{"n_layer": 24, "n_head": 3, "d_mlp": 256, "vocab_size": 2048, "norm_eps": 1e-06, "rope_base": 314000.0, "bias": "none", "parallel_block": false, "init_std_o": 0.0102, "lr": 0.00237, "decay_fraction": 0.685, "seq_len": 256, "doc_mask": true}
Each number is 200 + 20 x the weight over its row's rms, rounded and kept within 0 to 999. Layers, rows and columns count from 0. The size before them is the row's rms in percent of the matrix's.

# layer 9 MLP gate, 256x96, rms 0.155, rows 0-72, columns 0-95
103,219,195,220,183,201,196,170,206,179,194,187,242,218,175,210,198,202,166,201,192,197,208,172,229,196,188,210,190,189,160,186,198,202,183,200,185,203,200,176,190,191,183,174,185,193,210,237,217,206,246,199,188,188,206,210,202,220,169,242,178,155,196,230,198,184,224,205,218,209,193,256,218,223,187,212,214,206,232,199,222,198,191,183,168,212,198,216,229,245,186,242,206,198,201,216,216
095,211,230,251,205,187,207,188,199,201,200,188,170,204,172,167,196,211,194,144,206,217,202,201,238,203,204,218,186,204,217,175,190,244,188,155,197,215,177,228,176,205,196,219,210,219,213,204,199,212,211,163,164,190,210,216,198,215,186,213,223,198,209,200,177,211,236,206,211,195,189,215,172,192,203,182,194,209,229,186,193,227,225,185,197,195,147,206,189,200,196,219,177,209,179,243,188
100,188,245,179,173,199,213,189,215,192,220,164,216,204,196,198,184,259,190,176,207,210,221,214,207,219,219,196,210,214,177,178,248,181,205,172,205,200,216,207,193,179,191,203,193,179,196,207,166,196,209,168,195,214,219,215,208,216,186,197,169,178,212,217,174,212,204,190,234,245,163,206,199,182,188,209,213,168,194,175,192,191,183,173,228,164,185,178,171,179,207,173,216,200,177,190,209
096,222,177,218,177,215,177,226,257,180,209,199,207,250,176,219,239,192,205,189,215,212,225,201,232,190,228,205,169,199,180,214,193,207,193,208,203,169,187,210,200,200,220,178,209,191,208,173,226,183,212,213,177,196,228,206,190,210,190,215,194,189,183,174,209,181,235,213,199,201,214,206,183,195,225,191,200,223,233,178,223,211,224,181,194,211,165,212,171,168,221,203,191,177,220,230,161
103,239,194,225,187,166,209,165,205,194,191,187,198,208,222,211,203,204,232,181,199,254,193,176,179,226,213,221,176,179,199,193,242,219,238,225,204,173,182,212,210,189,236,180,165,199,163,209,197,189,206,205,213,230,201,196,210,181,221,202,198,189,218,238,181,204,212,143,230,204,192,211,186,207,173,198,207,196,208,178,197,188,206,191,195,195,170,197,209,175,184,189,234,207,172,203,206
097,217,190,181,189,178,218,193,220,182,201,195,185,202,227,198,205,206,215,186,228,142,213,224,218,222,192,227,194,207,205,211,176,221,161,203,219,200,199,236,212,193,213,206,227,169,184,183,167,205,202,193,244,253,212,182,195,218,195,197,240,209,193,205,207,181,231,213,198,155,211,192,228,168,177,220,186,212,224,192,203,204,218,198,170,187,166,193,211,198,206,175,198,221,210,194,230
102,233,205,215,166,214,180,215,219,212,174,186,195,205,194,190,240,225,196,189,190,171,171,199,217,245,179,203,179,189,200,207,228,187,205,195,200,203,193,178,208,180,207,175,206,189,216,224,232,212,215,191,192,209,195,216,224,195,212,281,211,186,174,197,229,199,219,206,207,200,176,229,234,188,208,220,221,218,207,206,172,197,192,197,201,207,246,158,183,231,187,193,207,208,177,203,205
102,242,216,192,168,183,220,190,211,194,198,193,187,178,194,203,223,203,187,195,200,198,191,185,211,206,178,212,158,202,198,190,204,222,188,215,240,211,196,188,190,173,208,230,206,219,199,208,220,168,247,215,200,170,188,190,193,198,258,217,209,193,173,229,200,216,211,178,233,223,155,190,210,204,215,197,235,180,189,196,189,201,189,186,202,186,209,153,233,182,209,204,199,249,223,219,205
100,201,205,177,177,140,192,174,202,193,189,187,231,205,174,205,194,186,196,155,201,210,229,175,191,211,235,196,209,208,183,205,189,211,175,206,221,223,210,219,190,242,186,209,229,194,169,212,208,216,187,207,215,230,180,207,218,237,203,200,201,206,209,205,221,197,218,162,206,190,186,217,210,245,198,206,243,207,221,181,188,234,232,222,170,226,218,208,203,208,213,211,208,228,229,201,216
109,207,145,216,205,165,207,206,230,173,236,218,206,226,168,196,254,205,185,215,171,187,174,212,184,216,204,215,193,191,229,177,197,187,180,192,229,205,223,168,196,247,208,196,208,217,182,181,212,202,211,202,214,186,182,192,199,199,227,176,190,172,204,221,209,240,168,190,209,188,182,246,195,197,229,206,204,209,199,179,172,176,200,199,187,198,185,196,184,207,199,202,183,227,224,224,208
102,211,165,195,188,192,228,178,200,181,226,181,226,223,168,194,241,193,167,199,196,193,211,167,190,163,172,231,178,202,186,199,189,223,198,201,182,187,184,208,192,151,214,202,189,209,203,202,194,214,236,194,192,199,182,205,169,226,189,191,214,188,187,225,182,196,206,197,184,248,208,220,219,200,189,224,225,184,202,195,164,225,186,200,202,184,230,223,191,153,203,183,181,211,164,190,232
106,196,164,182,178,202,232,187,201,208,201,188,192,170,220,171,240,187,189,168,169,208,216,166,210,195,212,203,174,206,165,205,202,187,182,209,230,192,205,232,176,170,191,208,226,193,222,192,158,208,204,200,189,197,201,186,174,223,195,204,247,202,184,200,232,219,236,224,195,219,219,203,209,196,184,242,217,211,218,208,215,202,170,192,163,208,204,191,229,195,210,211,239,223,203,185,227
096,201,199,205,176,178,221,191,219,187,207,204,247,197,210,208,206,185,200,220,192,225,188,200,212,211,221,189,236,182,255,213,182,194,198,168,228,225,190,168,204,210,210,183,215,211,168,176,212,208,177,205,195,218,197,186,201,187,202,216,188,183,217,210,200,218,240,234,222,140,182,208,202,166,218,195,232,153,219,226,199,220,187,221,205,220,195,188,202,213,229,196,207,223,183,227,211
103,194,190,216,193,218,214,215,199,174,203,154,204,249,169,206,199,250,206,185,202,242,211,195,185,232,207,222,193,179,192,205,197,188,214,198,188,200,199,225,229,205,226,207,209,201,197,182,206,174,220,179,192,220,196,172,194,195,153,205,165,159,188,223,175,195,220,210,222,240,207,168,211,204,197,177,208,195,233,203,204,194,235,212,196,203,170,208,186,205,199,208,227,241,220,186,180
094,233,168,217,206,206,177,167,222,208,222,209,181,190,219,218,212,226,201,178,247,178,215,213,206,183,200,211,213,201,215,171,231,200,200,187,197,176,192,196,205,192,220,209,202,210,159,189,170,229,202,198,208,239,243,171,210,199,227,200,235,202,174,178,175,203,233,197,189,194,196,228,226,173,217,226,188,210,182,184,192,216,220,227,167,183,205,180,202,189,198,214,161,193,173,203,228
095,227,215,220,188,205,165,162,162,197,164,181,196,211,192,199,211,232,202,214,177,198,149,194,212,197,199,203,210,198,200,185,168,135,192,195,242,211,201,198,216,217,226,213,228,207,175,203,201,192,189,158,228,224,191,211,198,199,216,232,231,196,168,194,195,180,231,170,230,188,195,198,212,205,189,183,197,192,180,165,187,200,213,206,188,177,196,198,203,212,184,196,209,235,206,185,187
100,222,161,207,207,217,203,203,249,198,216,207,207,209,182,204,201,210,169,190,213,205,188,196,212,168,198,202,209,152,187,138,238,216,200,191,226,190,214,184,169,227,193,185,177,169,197,167,189,205,228,176,224,187,198,164,198,178,185,203,217,217,200,204,209,190,212,159,201,202,197,222,220,232,182,208,215,186,200,198,214,183,209,231,232,190,207,226,208,183,178,174,187,198,183,220,231
090,182,159,232,196,194,213,184,240,168,198,223,197,232,217,190,191,244,215,205,174,219,186,187,203,232,206,194,183,218,220,198,210,193,186,178,211,186,187,232,167,198,197,194,257,196,173,229,202,157,201,198,204,250,198,201,193,213,199,210,199,167,186,209,232,194,223,208,197,227,205,215,194,185,228,234,219,203,201,186,174,178,181,196,209,241,195,199,192,203,187,194,223,183,200,223,200
097,195,208,197,149,185,175,211,222,201,207,197,198,201,191,221,229,199,238,189,214,228,181,198,189,177,193,229,164,172,226,198,219,168,196,218,228,217,226,215,204,228,215,181,219,194,186,228,242,187,205,223,218,177,213,179,179,242,191,190,211,211,219,201,174,179,200,198,226,199,177,223,191,210,214,223,206,182,199,184,210,235,176,185,222,239,194,178,178,191,187,171,218,185,195,175,219
094,212,182,183,144,200,197,202,225,244,198,225,225,220,208,211,213,189,217,188,200,171,226,196,199,209,196,179,175,223,171,197,235,164,211,199,227,192,190,196,148,200,201,165,188,203,192,186,179,196,211,170,219,188,187,228,171,195,204,235,179,188,216,207,238,182,210,192,221,216,213,210,215,193,238,203,198,204,197,207,188,225,205,218,218,224,200,233,187,222,195,192,227,240,177,199,207
097,217,206,206,193,201,166,179,232,183,174,197,225,185,191,221,204,218,211,197,195,216,197,183,185,206,206,210,170,205,220,167,204,203,170,223,190,194,202,184,205,239,187,193,216,228,192,202,174,181,237,204,195,187,234,241,203,198,179,175,205,255,215,213,203,179,222,154,204,204,219,200,185,192,181,217,187,225,156,218,195,184,179,224,211,202,195,182,252,190,198,198,213,205,223,241,188
102,210,178,190,190,207,230,176,196,197,161,182,221,216,189,216,213,216,184,172,177,206,171,220,211,196,228,172,234,182,183,219,199,199,186,196,216,178,242,199,202,186,215,181,200,201,192,160,211,215,229,183,200,233,147,188,166,217,204,207,208,212,196,188,172,222,207,195,216,191,198,202,179,194,181,192,190,212,217,159,189,168,192,198,231,210,218,209,234,232,214,227,244,209,194,222,217
108,207,212,181,167,213,200,184,178,212,213,182,215,218,197,218,210,220,186,154,201,197,215,193,197,203,162,239,194,239,202,194,182,209,180,240,196,244,226,223,235,200,195,186,190,186,171,237,193,193,203,221,205,221,176,195,230,196,199,182,206,230,179,214,219,233,183,233,195,222,201,209,223,230,195,234,200,211,222,206,235,196,197,168,183,201,182,198,198,190,159,202,205,208,187,229,191
099,201,176,228,201,215,184,201,204,203,177,177,232,191,214,187,229,207,200,201,192,180,151,197,214,233,214,209,192,196,197,151,175,177,229,191,236,231,213,228,189,188,210,155,170,191,234,241,198,189,177,195,200,220,181,212,182,207,199,177,175,206,198,220,180,212,210,233,180,219,209,228,203,208,251,173,210,192,208,185,221,195,198,202,198,221,190,193,202,198,208,196,173,227,176,180,183
101,220,198,190,188,213,216,211,191,171,193,196,206,185,178,185,197,229,210,196,200,164,173,169,235,186,183,213,196,202,200,153,199,178,165,225,202,214,180,223,203,202,215,198,230,171,189,228,147,222,236,202,215,244,213,183,192,220,182,167,186,206,198,201,210,219,236,210,230,195,190,200,184,196,190,238,194,204,219,197,204,214,192,169,176,191,181,178,231,223,188,213,210,215,226,219,176
100,198,166,213,179,191,218,195,256,176,196,210,182,180,213,202,213,227,188,187,224,174,212,211,194,193,214,239,209,192,222,224,206,211,211,210,190,203,207,236,187,188,245,182,157,171,176,200,165,209,229,192,196,189,234,199,164,218,187,225,212,208,175,194,161,215,194,199,221,232,177,215,183,217,240,215,228,186,204,201,234,217,191,190,202,207,174,216,196,180,216,211,214,215,200,194,190
087,197,191,209,175,200,180,187,185,163,223,168,173,210,208,221,171,204,196,211,202,199,205,188,217,212,189,243,156,196,206,196,200,208,227,221,163,227,193,227,180,175,210,190,223,195,190,225,211,178,202,208,174,183,217,218,171,203,201,174,213,214,204,218,193,217,220,194,196,170,192,229,249,257,229,210,179,217,198,180,164,206,174,219,181,201,195,208,207,181,207,209,201,213,199,234,232
098,252,184,218,192,223,212,181,202,234,185,198,216,196,195,230,187,197,195,192,185,211,205,206,184,181,228,245,203,218,214,189,157,190,168,199,220,189,218,204,203,225,208,220,219,204,222,196,189,174,196,197,199,239,185,221,217,166,199,154,211,206,199,201,251,212,203,165,201,233,207,190,206,194,176,201,215,191,187,210,226,199,161,209,193,234,187,234,167,194,191,190,201,222,167,208,196
097,183,227,182,175,183,184,181,199,209,182,178,236,187,212,218,212,235,210,174,271,173,177,204,191,211,198,201,209,178,236,183,216,224,191,200,200,211,197,201,221,215,201,173,202,197,197,218,240,183,191,205,208,208,167,213,173,213,205,219,202,231,246,193,192,235,243,195,202,172,194,205,211,203,208,209,197,191,163,203,198,194,195,165,180,217,176,227,214,167,192,182,193,207,190,181,196
098,202,191,222,183,214,195,202,234,193,202,144,179,183,184,185,209,229,200,161,213,198,221,194,206,187,210,216,240,185,192,218,181,208,214,183,195,166,197,211,221,251,180,207,176,209,219,165,199,189,231,192,188,233,205,208,193,183,179,198,221,196,221,208,195,218,192,213,195,181,133,230,210,202,192,209,230,206,197,212,188,204,190,190,215,227,192,167,200,225,178,215,194,222,182,219,230
105,212,220,194,198,196,195,170,229,203,180,196,201,207,187,176,225,239,161,206,169,190,224,203,200,205,203,215,192,188,185,186,217,247,205,229,199,207,200,251,197,207,206,183,217,215,188,227,169,212,200,198,182,189,217,199,208,213,214,221,236,229,204,207,168,212,179,217,227,232,219,272,219,235,187,220,198,177,209,206,175,186,208,207,193,187,221,210,201,174,189,206,224,204,205,210,225
101,196,209,200,215,202,188,183,184,202,199,171,221,192,206,202,210,210,177,185,186,215,153,160,195,202,244,193,213,220,254,191,220,193,189,176,237,222,259,207,183,232,208,189,206,217,204,220,166,173,208,224,207,196,204,192,158,228,185,181,187,208,179,222,175,197,191,211,185,210,191,203,207,221,179,195,189,192,213,180,169,180,173,226,198,201,199,206,209,182,230,218,209,230,166,197,197
095,227,210,236,180,193,196,160,251,239,238,205,221,198,219,200,211,218,199,185,207,177,224,201,236,201,199,183,192,230,237,226,178,193,203,187,212,207,193,212,218,213,150,212,193,192,166,187,169,176,187,194,199,180,193,191,202,244,206,217,197,206,195,214,181,219,203,216,195,228,181,211,185,202,211,213,209,228,204,185,157,201,173,233,199,184,220,217,196,197,199,231,176,215,197,182,185
091,215,198,181,177,190,200,190,209,177,224,190,199,207,216,221,235,185,189,199,216,166,228,181,179,224,209,225,184,180,240,183,207,219,193,125,196,197,180,186,202,194,223,160,206,203,177,185,225,189,221,221,144,204,186,199,207,189,182,180,216,203,221,170,217,166,227,209,194,225,222,193,218,215,199,188,180,187,199,194,208,209,177,215,176,178,178,197,201,207,202,221,203,196,207,222,237
103,191,187,184,146,201,225,214,187,185,215,182,233,235,198,168,221,217,201,187,226,176,183,218,210,219,211,180,202,189,205,197,172,180,220,209,235,233,185,204,197,252,182,215,204,214,195,202,179,209,187,182,239,181,167,197,182,202,203,180,202,188,226,210,205,198,222,189,162,196,225,239,222,206,223,233,215,191,206,214,191,213,232,189,235,217,186,222,205,203,178,180,182,187,186,221,194
110,200,212,217,204,178,199,204,210,182,214,209,231,204,173,208,200,218,184,169,217,192,182,220,240,207,188,202,203,194,186,185,174,188,222,193,219,251,218,208,217,166,191,203,184,208,237,210,212,185,204,213,210,171,220,179,224,225,190,179,199,230,161,220,187,201,225,189,216,233,186,211,183,191,189,224,195,209,194,171,193,220,179,176,170,225,194,205,191,195,207,246,172,210,187,256,234
106,236,246,194,204,210,203,198,235,199,179,180,227,203,200,208,227,215,219,172,222,207,165,217,189,193,201,235,220,201,197,210,161,211,171,162,184,209,212,216,193,238,218,202,219,196,196,216,160,172,225,238,220,199,192,207,166,205,198,188,196,200,205,222,196,181,186,185,207,186,213,223,199,196,241,178,199,196,237,212,204,155,224,175,200,208,190,213,190,157,188,213,209,207,222,205,203
104,215,194,193,169,179,192,216,231,209,176,197,202,201,206,176,193,227,214,192,236,203,205,158,229,207,189,211,203,172,197,187,212,191,195,195,192,227,193,204,208,183,182,135,188,221,185,204,217,170,213,201,203,234,189,184,193,226,208,228,173,198,230,176,201,241,204,200,173,196,177,197,199,212,204,212,209,194,201,187,176,215,215,224,191,183,205,230,231,152,201,241,191,246,212,199,175
096,197,173,188,189,195,202,180,195,244,195,204,175,197,212,194,218,215,168,186,214,232,192,202,219,198,184,228,193,179,197,195,249,217,223,188,214,202,205,204,181,195,206,197,232,196,177,195,188,172,214,239,184,206,196,177,185,200,181,260,183,182,175,218,186,213,173,208,214,186,190,211,202,219,207,224,189,189,217,181,166,199,217,179,187,204,179,205,165,179,197,236,228,153,179,212,239
099,249,196,224,188,210,227,215,192,182,222,192,222,180,174,196,221,209,203,202,168,193,229,214,206,222,202,225,171,225,186,157,192,186,237,198,228,205,217,233,210,219,193,202,186,213,227,197,211,237,194,206,177,185,213,180,186,189,219,189,240,194,227,193,210,197,221,185,192,198,225,167,244,193,221,250,233,196,210,202,233,199,192,185,217,208,190,234,202,198,174,212,195,208,196,216,197
102,185,176,223,209,204,221,193,196,215,216,197,203,208,189,218,215,210,182,168,222,204,212,200,230,197,187,192,171,189,193,203,213,197,201,232,212,222,182,209,245,234,204,195,211,191,173,159,166,163,185,197,227,189,186,170,202,176,198,181,247,189,194,188,212,199,233,221,207,230,153,223,197,179,190,212,190,207,175,199,173,202,174,185,166,197,233,195,222,229,219,204,201,189,204,241,182
093,171,205,189,193,187,178,185,216,225,200,209,223,241,221,209,187,171,192,200,243,160,214,223,252,206,211,200,242,222,200,182,203,228,177,173,228,223,161,219,184,198,190,185,195,179,193,204,207,164,214,191,173,186,211,189,199,214,180,197,209,173,204,223,201,222,210,202,194,165,182,215,206,208,181,207,198,199,189,204,185,194,198,222,215,214,183,237,198,163,216,161,197,220,199,236,212
092,204,214,177,174,223,208,189,219,186,198,189,226,231,184,206,200,209,238,192,190,178,222,198,262,232,183,234,216,212,187,171,200,202,230,222,193,180,193,198,200,223,200,216,235,194,207,208,195,187,190,178,215,226,226,177,200,183,197,195,196,200,209,234,208,172,193,168,211,235,177,234,208,193,176,218,203,229,170,217,215,167,198,213,191,181,214,180,217,185,215,167,192,240,187,204,175
097,226,192,228,166,228,177,190,225,189,204,170,196,201,166,201,205,207,200,186,223,187,206,172,182,202,185,207,159,202,196,205,175,144,173,175,223,240,203,198,220,225,180,179,193,232,181,214,202,202,195,145,219,190,184,166,203,212,202,195,205,226,182,225,167,194,184,220,224,220,168,179,178,201,180,211,206,226,185,192,200,212,206,208,204,241,199,192,198,198,184,223,213,196,210,182,213
110,222,207,200,180,202,195,199,203,159,216,205,230,173,182,239,215,193,177,181,207,178,200,187,210,203,202,211,226,201,201,186,193,133,188,184,214,209,200,199,175,226,205,147,183,223,215,181,220,194,207,177,231,193,176,211,208,229,179,220,190,214,206,214,197,219,179,180,212,195,206,169,178,170,178,207,216,212,205,197,188,160,180,209,162,190,236,198,196,173,211,220,193,204,204,246,184
101,197,188,213,212,210,212,158,236,171,176,205,202,183,176,178,196,206,203,210,168,211,191,200,248,202,226,207,210,205,217,184,208,217,165,178,203,216,197,224,199,201,225,213,190,205,169,175,239,182,201,234,231,212,207,205,187,216,233,194,212,183,190,212,206,190,225,239,216,168,183,222,185,220,192,235,201,194,191,196,199,179,214,206,175,198,157,197,214,168,151,181,188,218,184,222,185
100,195,209,232,163,191,194,176,246,236,204,198,232,187,210,183,244,210,232,173,177,228,182,192,213,223,192,220,223,211,201,192,233,195,189,228,178,193,216,215,179,188,210,218,184,207,197,175,226,202,173,235,232,201,198,185,201,214,190,188,166,221,191,191,192,188,186,203,195,254,176,197,202,196,221,202,219,178,193,179,206,196,195,223,207,200,205,202,227,195,214,228,204,225,149,182,205
094,232,204,224,179,176,214,213,176,218,176,188,190,198,191,189,239,200,177,202,212,197,205,208,208,212,228,200,211,213,208,204,211,156,203,225,217,178,180,204,216,233,208,213,199,194,189,185,239,192,228,159,190,227,213,245,219,201,219,198,182,195,177,227,219,203,219,183,211,179,177,163,261,165,211,243,228,191,194,194,195,184,203,197,179,187,217,208,205,202,198,232,183,198,198,222,195
095,212,206,229,194,219,192,197,200,197,194,199,198,190,194,243,222,223,189,182,225,189,194,192,185,225,211,186,225,194,181,216,201,194,211,172,216,220,206,224,173,179,194,208,221,198,205,233,236,199,208,208,185,191,201,157,185,208,192,169,213,190,231,239,202,196,174,181,174,191,198,202,239,185,202,210,208,196,184,158,220,239,228,202,207,203,214,157,236,206,160,195,204,169,155,226,210
105,199,215,205,201,182,175,201,195,203,197,193,225,192,210,186,188,228,187,186,214,180,173,213,222,181,201,210,189,202,201,181,169,202,147,177,203,218,195,208,192,217,195,194,199,184,222,214,225,195,179,178,191,210,172,209,194,204,191,197,171,229,184,198,223,196,206,219,157,200,180,221,222,215,232,220,233,214,181,166,210,178,166,245,202,205,215,188,220,204,176,188,221,227,192,265,157
100,206,213,193,186,219,202,188,207,214,157,190,179,178,207,195,220,191,214,192,187,182,180,207,236,181,205,233,209,163,126,172,200,202,190,190,193,199,187,187,179,198,204,201,178,226,195,193,204,197,229,203,186,216,195,198,181,232,206,233,188,236,192,213,219,252,211,204,189,186,188,202,172,211,216,196,211,195,225,217,170,212,184,181,181,177,179,195,206,145,206,205,210,204,222,243,196
100,194,191,205,195,195,217,216,220,197,185,201,174,202,231,213,170,222,209,175,223,201,209,175,193,202,217,232,231,172,217,200,209,198,173,160,192,193,201,229,178,196,210,198,182,201,195,208,177,174,238,184,203,222,226,229,167,206,231,196,214,199,188,215,209,252,192,215,183,258,191,229,208,216,160,201,202,200,195,186,227,205,206,200,170,217,192,183,207,177,237,214,226,218,201,220,229
092,193,181,193,191,186,179,217,173,200,224,157,169,159,230,215,209,244,219,162,196,178,225,203,172,200,215,201,214,190,181,185,197,197,174,179,221,205,190,212,170,181,186,183,202,129,202,204,186,206,196,197,180,237,203,192,194,211,206,201,206,208,228,219,206,201,214,216,233,189,168,178,215,196,193,209,243,225,211,190,210,196,235,202,199,214,186,202,223,204,186,178,220,187,214,214,228
108,220,180,239,191,204,164,196,229,207,185,201,206,213,216,214,211,193,218,189,192,228,164,190,232,190,205,214,170,219,189,173,198,187,164,197,231,213,216,203,209,194,207,203,178,203,202,173,181,194,209,194,229,205,207,194,195,159,209,208,197,207,208,204,225,189,207,209,191,210,211,226,212,183,234,170,240,216,202,190,123,207,185,224,172,162,201,234,192,197,204,209,234,221,176,207,202
101,190,193,218,187,205,205,220,234,181,204,178,223,268,215,172,191,204,209,179,198,174,201,207,210,226,234,238,209,194,192,226,147,184,205,218,196,212,215,203,216,181,223,206,199,214,202,179,193,175,172,206,208,188,228,181,197,209,217,185,192,179,191,187,158,225,209,175,190,214,202,225,177,196,227,179,217,202,207,222,189,203,193,188,167,200,180,226,183,169,216,217,201,195,229,180,240
101,198,209,222,177,214,195,188,188,208,210,203,195,214,205,202,224,232,188,194,197,193,153,205,224,226,218,228,227,225,242,210,171,203,167,192,233,248,201,224,224,185,225,185,201,163,174,213,179,220,212,182,188,188,205,202,207,234,219,196,224,221,200,191,191,187,197,173,211,213,177,181,233,220,177,172,207,170,164,193,169,185,193,193,195,222,226,219,215,172,223,187,203,227,213,201,210
098,169,195,173,194,206,240,181,205,152,208,200,193,232,194,202,179,224,188,211,208,192,176,203,214,194,211,232,192,153,199,168,185,193,146,170,188,169,207,220,227,212,176,217,217,196,203,196,190,198,209,208,214,238,183,196,175,219,220,199,189,209,198,194,233,174,218,183,202,190,225,178,223,188,232,228,206,181,195,168,220,223,160,208,193,199,172,208,206,178,234,214,198,194,200,211,211
107,183,204,219,175,198,197,219,251,222,212,192,214,221,209,208,203,197,239,172,182,195,192,211,187,233,187,201,205,193,162,187,160,175,235,194,235,197,252,214,191,194,192,204,196,183,205,219,163,200,219,167,170,204,215,202,181,214,194,191,202,185,189,189,189,212,226,200,205,189,193,224,185,204,188,212,232,183,217,214,182,193,200,217,187,195,165,214,148,180,219,195,210,243,203,218,230
094,233,188,199,188,211,218,173,211,219,188,198,191,201,193,213,197,222,198,206,188,210,191,208,218,206,197,233,204,213,201,209,205,199,204,202,191,209,209,192,193,200,162,226,208,182,181,209,203,196,221,253,200,215,181,235,229,217,185,169,215,190,184,218,218,212,233,192,202,192,153,231,213,197,206,179,169,219,202,146,180,196,202,176,235,230,175,202,209,191,156,209,266,187,182,204,193
098,225,187,231,198,185,197,188,206,198,174,217,210,174,166,199,249,212,173,221,231,218,172,218,218,225,210,211,213,196,182,175,189,210,188,191,206,226,218,232,172,202,186,203,215,194,243,213,214,201,209,201,189,198,222,233,196,209,230,174,229,164,203,190,211,207,205,245,207,194,181,212,239,215,245,200,209,205,181,217,178,194,206,232,208,212,172,189,206,162,202,206,194,212,168,224,200
087,220,193,202,175,190,209,176,177,207,212,175,199,271,165,236,194,190,190,187,194,225,201,207,196,228,179,232,219,152,222,194,228,187,204,200,175,220,213,225,191,191,190,183,225,175,209,182,220,203,231,209,237,202,192,193,205,192,203,201,188,208,203,200,174,178,187,205,161,217,204,185,216,241,162,204,202,185,189,200,215,213,231,194,186,211,231,210,203,182,184,160,205,195,213,207,181
095,182,211,179,181,188,201,215,218,219,199,192,183,250,197,255,191,220,198,162,230,165,195,204,224,227,201,211,209,173,199,202,200,203,203,198,198,204,200,196,202,210,249,212,167,198,198,225,184,213,224,221,232,208,171,207,180,236,183,182,201,193,213,221,164,198,198,181,191,214,208,198,206,190,213,238,237,216,200,203,217,178,202,238,224,203,188,195,180,209,187,206,210,198,217,245,240
097,220,177,202,184,224,183,199,191,206,209,217,239,204,211,222,230,225,214,182,195,176,202,185,192,211,224,227,162,168,180,206,169,201,211,164,223,178,189,186,216,219,232,187,187,214,191,209,200,208,207,218,238,191,222,194,187,162,176,196,238,185,217,235,201,184,211,178,188,169,200,214,229,185,177,189,202,185,214,207,203,189,212,170,214,189,181,207,162,213,219,178,199,255,186,224,188
092,198,188,197,196,223,244,208,222,174,210,207,185,181,194,209,214,197,195,192,177,176,218,195,184,227,214,211,235,203,230,180,163,183,168,170,225,214,213,202,210,249,218,222,234,181,185,175,233,178,205,215,191,202,200,182,193,215,197,207,211,179,185,225,200,200,230,235,213,205,177,198,193,217,189,225,224,201,199,223,201,148,190,200,177,254,185,188,200,213,232,206,183,191,211,195,179
095,183,188,188,186,152,209,184,227,159,183,217,212,205,205,168,206,211,219,175,198,177,192,190,185,211,225,198,195,166,221,183,192,204,190,212,187,177,235,178,243,219,190,173,211,176,203,210,208,156,251,208,232,167,233,184,212,200,229,211,183,216,209,220,192,208,188,196,180,239,207,199,166,193,211,184,221,199,203,194,213,203,223,185,189,201,190,220,180,201,198,221,176,178,212,215,233
100,193,202,189,161,192,194,195,206,234,166,188,199,204,189,205,210,219,176,200,211,203,202,211,220,230,195,223,200,196,169,192,185,211,164,193,218,217,203,164,186,181,216,196,162,201,196,159,249,223,225,200,209,185,191,204,177,207,217,234,160,183,184,222,176,221,202,223,197,216,175,205,213,160,223,173,237,188,212,211,208,203,191,201,173,223,152,188,197,186,222,160,203,193,194,208,203
106,214,209,185,187,219,208,184,213,193,205,209,199,208,204,182,251,194,198,180,198,182,203,160,188,207,208,204,206,202,188,197,197,214,164,226,231,185,201,209,211,205,181,197,206,219,174,171,199,205,233,211,189,186,230,206,225,230,228,257,175,183,242,202,214,240,182,166,181,203,200,198,238,209,175,218,185,193,212,179,250,217,196,183,212,199,196,217,190,145,213,217,190,201,204,199,208
096,219,205,177,203,215,241,194,221,182,196,182,208,191,164,199,208,213,206,184,201,179,171,192,193,209,209,195,164,212,186,163,196,164,191,186,211,184,192,228,231,221,211,198,209,196,197,242,200,181,216,202,241,215,200,244,172,199,198,169,192,183,205,189,215,185,235,208,214,166,168,182,234,196,165,233,238,233,181,211,204,191,203,196,191,205,162,210,213,208,197,203,177,218,222,216,220
100,208,215,207,180,190,189,166,217,174,172,209,198,205,192,189,229,208,205,188,188,208,221,193,196,247,194,227,232,204,204,205,220,196,203,159,254,221,186,189,201,199,201,205,207,207,188,175,178,194,194,204,190,225,199,200,196,202,199,176,223,226,237,234,158,219,204,177,163,213,196,207,226,205,226,195,191,251,216,205,231,199,205,195,189,178,205,211,169,203,198,205,197,192,155,196,251
092,226,168,216,172,198,192,206,207,202,187,209,151,184,218,199,204,224,186,178,213,203,201,135,208,250,203,193,180,195,182,189,227,186,216,187,165,168,201,198,192,219,200,185,232,167,204,214,210,192,188,211,239,201,198,196,200,194,240,173,165,193,178,173,215,208,212,232,232,189,162,205,217,213,221,207,220,233,211,217,181,201,176,214,196,222,196,210,205,197,189,208,190,227,200,207,202
101,187,201,215,198,191,200,163,245,213,210,198,221,208,211,221,223,201,170,191,190,230,189,181,173,182,196,221,199,171,182,200,202,210,212,163,193,212,186,184,227,211,219,172,203,184,208,181,204,200,193,196,202,219,160,195,210,226,178,205,215,174,216,179,180,159,198,198,230,204,195,219,255,223,217,182,205,197,182,201,187,199,208,224,187,178,148,225,186,143,212,175,176,189,202,208,203
106,237,201,232,206,194,271,212,195,173,209,214,212,179,195,190,245,185,166,201,212,194,219,199,218,219,191,242,212,222,206,193,197,186,183,192,200,192,200,201,201,224,201,194,203,218,195,181,227,187,232,193,209,183,217,211,199,222,197,215,179,193,178,214,196,211,222,213,227,242,184,186,211,188,189,184,201,193,216,201,229,185,189,186,189,205,181,215,224,210,212,204,277,207,192,221,230
100,180,208,202,213,198,223,211,217,183,195,180,239,232,199,181,231,198,197,184,226,186,185,179,191,184,218,202,209,196,251,182,169,217,210,197,172,214,205,203,213,214,172,191,183,242,201,215,195,224,227,199,190,210,187,170,206,222,181,193,197,207,203,182,220,194,246,211,208,192,136,213,198,173,233,198,196,179,205,189,187,164,175,218,214,193,153,179,173,176,215,181,205,191,194,202,208